Each number is 128 + 32 x the weight over its row's rms, rounded and kept within 0 to 255. Layers, rows and columns count from 0. Numbers have three digits each. The size before them is the row's rms in percent of the matrix's.

# layer 3 attention value, 256x256, rms 0.0334, rows 177-191, columns 64-127
108:154124157101150159136165118123141056157162109105096156085076036084145106112137129120072098109152150133144187177066102072184172150164136124131088080173080133083133128162114107086162142128139132
105:095112094094115138092110058135154054127140083197098165117142107141116136160105181105142120169103212172184122104176122122104139110119114123139131137138121155057140168066167063150147145106117138
100:135130105153139075102149136104161111119090146147135159169206110109120142217094126145118078122137040128100116105163060110097111084171128116139177109147092096100078139153154054167130112132136121
114:094125187128119108077163155129098077165120159151125059175108146113172101123147091138104085117144172136109086094108132136168192126133121167189099163177161178112110144126148127090118165131130131
099:105115098143154169151117172153128127141080117113045145084161115146175123129122126098111192139195113122081112128212175123076077148136150141140130127127068137172126088085060098121117100091069118
105:089111164110049125197090163108170169106041136143160095089150172159113115144106177081170139152155122158106120148108152106125160150128142106179125109144161110111149124131044136193160131141130144
111:113159171088092149180114104147157161110093115147112094111058145165108094072112091136055077139124114126113140110035132151158174115071153078135127140091223058133131135116129153090071093131146116
106:172167110095082150168139117156113118178136143157132139141201126126117127093135165115140114123130122143104127131157120146137135111121205120129168099118133110112099178130174133129114118068112107
118:101147117132104115145146117098186112130131127128079178183139063104109120147186134143076140175133121103076154100158138157092173132154141174113154089122087087128117120080136141091072110122118135
106:099176068104115131135103102176178198077121105111088091173082086110109168131136139177150070169090158103130158168101132165124151089142090154124162164103101116159106113142182144145095129119089160
097:084149161110138120151076173140178156076142169120144118097045110166192200120120116159068125166162150139157162151130148144140115128097128154197142132147136128120172134115127158092139121128088097
103:081126125104143164149128090138074122167113171126079171120110144220087108105130168155104172170143158116131135107091102152121172129125136173075139140099095163222171134123193158148085091113092156
101:050102131131204142133131128104151139146088147136135143148144081140133151149155067108133079193188048145200125097128082133157101108109131114102151070106121113186133042133097105114107110171137125
110:097149130122148131097110124191151079094148118096110102129080104096143139140098145166100134140186200100100126161095120147075109119201088157176084121107109145135119165108129172122142085138149167
124:106099084116108160176121156173156169152102156108140097178083164157180195077097149109132090086135105137116150138063162150118127112117113141137106159088100166164135098150085121102196072059149114
# layer 3 attention output (transposed), 256x256, rms 0.0297, rows 177-191, columns 64-127
112:169106127118140135111107197074110140137084116147121105138107096168126102098156111103063134118133139142104083144128142154110092162124198084166159121180100126123147135103127146143062188141116141
108:199133149122128130114139147199158117097115148193192166116113119122096159145093106078166096123141154140154129150139091119137136112117138141141069136075165147072168129105119123157188147140113135
105:117140133171124130116134086180183117179064113098159126130140142059143204158129111152148121112120139114095101174163142136124131103105119170154182160153110126123199114102139131118143095101098098
113:144053115106110159129133113127096195112020090146131130128170108128134184102118107119073132053121178169121140119130121157130126130123182090178117141171108094113149172170137164119068155129169125
102:117146112127125086150102086131088091150141167129079127139149134120157127120089118125167149099128119112148130133174148151072093169187060117114165124114084119110105114145083133056119166039123106
103:098169153141135134134122120177086108114148167163149117105087211079112138151140126133121093135139152083102146118100085079110120141188116140098139129119148162079119096111119134127102151148117152
117:092129124087080100118143118180084123114108128184143141123076150100113089162097118131066109145099154069116133061126083090121132107109105075147114177111096123097155116152089124171070136158134189
111:161136158106093071197157154196096087142146198160167158132100096134122130106120158134124122124117157121108058067139091121129131157070147107140126131080155147113112158130112129113132131094112140
118:160173136131105054130130123162137169143161152089153148114147088095139165188109123122158121158107128032107122153168147076100125108166096173130136136081114097155159101119117169132130115107098138
105:103160135144130147059136121115130197153166098121149095082121113126112145195094158165134152121121103071172110187143123140134098114168133161114075131162105126176149101083145174164127129148107132
094:047144083118152094138109088137114182118149146125166100150132153119129179121126153112111114083161096071140155170117129117097108156150122109106110112156063100116136093180130107101096184094161078
102:114096152130106145121143113116098100172148162160120133116158185157079110108098197123093123081162120123113159162091181166117119047165161113064106128138112107202147122162144128149079190136140160
103:125162146198121064128116088154174135134111119120095137086175156167129113155127149107125094145149081071147139111153110184115143107135139099123079140138113134160164125085110075089156114157118105
110:091069067081092157109115146124141145134201169133106092154049164172111193136117131106142081217112114107158160164091091116102170126178131105106152143160125154125112079113099113148154139108176157
132:125113126123131136128173141153131186150114107102093128099158167136156175092090153117095117086122143126136119136068137117135115172104134107131084122159104066158118115090117139087107075116162121
# layer 3 attention query, 256x256, rms 0.0369, rows 192-198, columns 64-127
091:180095110180117041112124095086126116085212111170094102107138097119094146158129144172104128137183072163136209079132139157154136090128111118128152096151084122161116115114179132120119131132106130
138:072144106111133176098090174195089139152131155156129158159141135096114123075113098100169167139129201158143073143177071096124106133098132129114083126089166136066102208134143121135138111080164119
148:112110098120162135112091173185117095146141148141086173132072114111145167072131119104152124144158108191131099148174056130146117055107140134068116144118122104109109152160210118123126162113101128
095:056119120097180202126174140162128109170128146147084227096048139125132099130139109171111106193091124119170110185102105143116150137108131145186102168143104193121158099123162085090156093192132131
130:085098108116201172120177160133134100120174183152109158132112080106153142076137134131137140159184103149105160159157118156137133088081135139104158138137082105120125115171153118173112113132156136
104:041120137145142183138153157156118129155141118136130163107142118151067124145160119140131109176145112168110104145117124157122112158196094134115088093146145183125151120166122158117177020140132137
091:188113125108110133119075118153081187111031118132143087176150124092090113131112107108152125088085165122103060053097119089111174158129099106168035114116188177163118183052082136112125096141132155
# layer 3 attention key, 256x256, rms 0.0375, rows 192-197, columns 64-127
128:092177121095112110098163099121079119160127141153157152162114176141157110177156141119151147099154139147136208099099110074081105135128122177163165105079167116150149137113071166166138128148101090
115:146076132191158120160151136088146172101134078164130063124125106125135136153129117209076120160109124094133124102092130171130135125133141139162155110169099098141163083083128054176126167128123151
143:129135079150122205152105160130109176140126152135151095102115082116196140036063112151144124159093125107094051151144192152120120123108138159108076105160119181124108161141177110101125135110141188
096:136114164132135125147076149098129145124140133103137129057114044120164147096049140164173115197134127080109068176207127076165080107085147133114138157152115158145132123150115107071110112129172155
132:144092116171147166175108162115157094106167127140107102046158098127148135074083135178125108172129149076123074146169192117149099103081110086105097145136079168143131060142161103088127111144122187
088:115106114127127070027131088149140133122143129122043200082136162138137100156178131129173136157102142137115166119155071092167124139076114149131136103076119148099114112169097150133164083183160140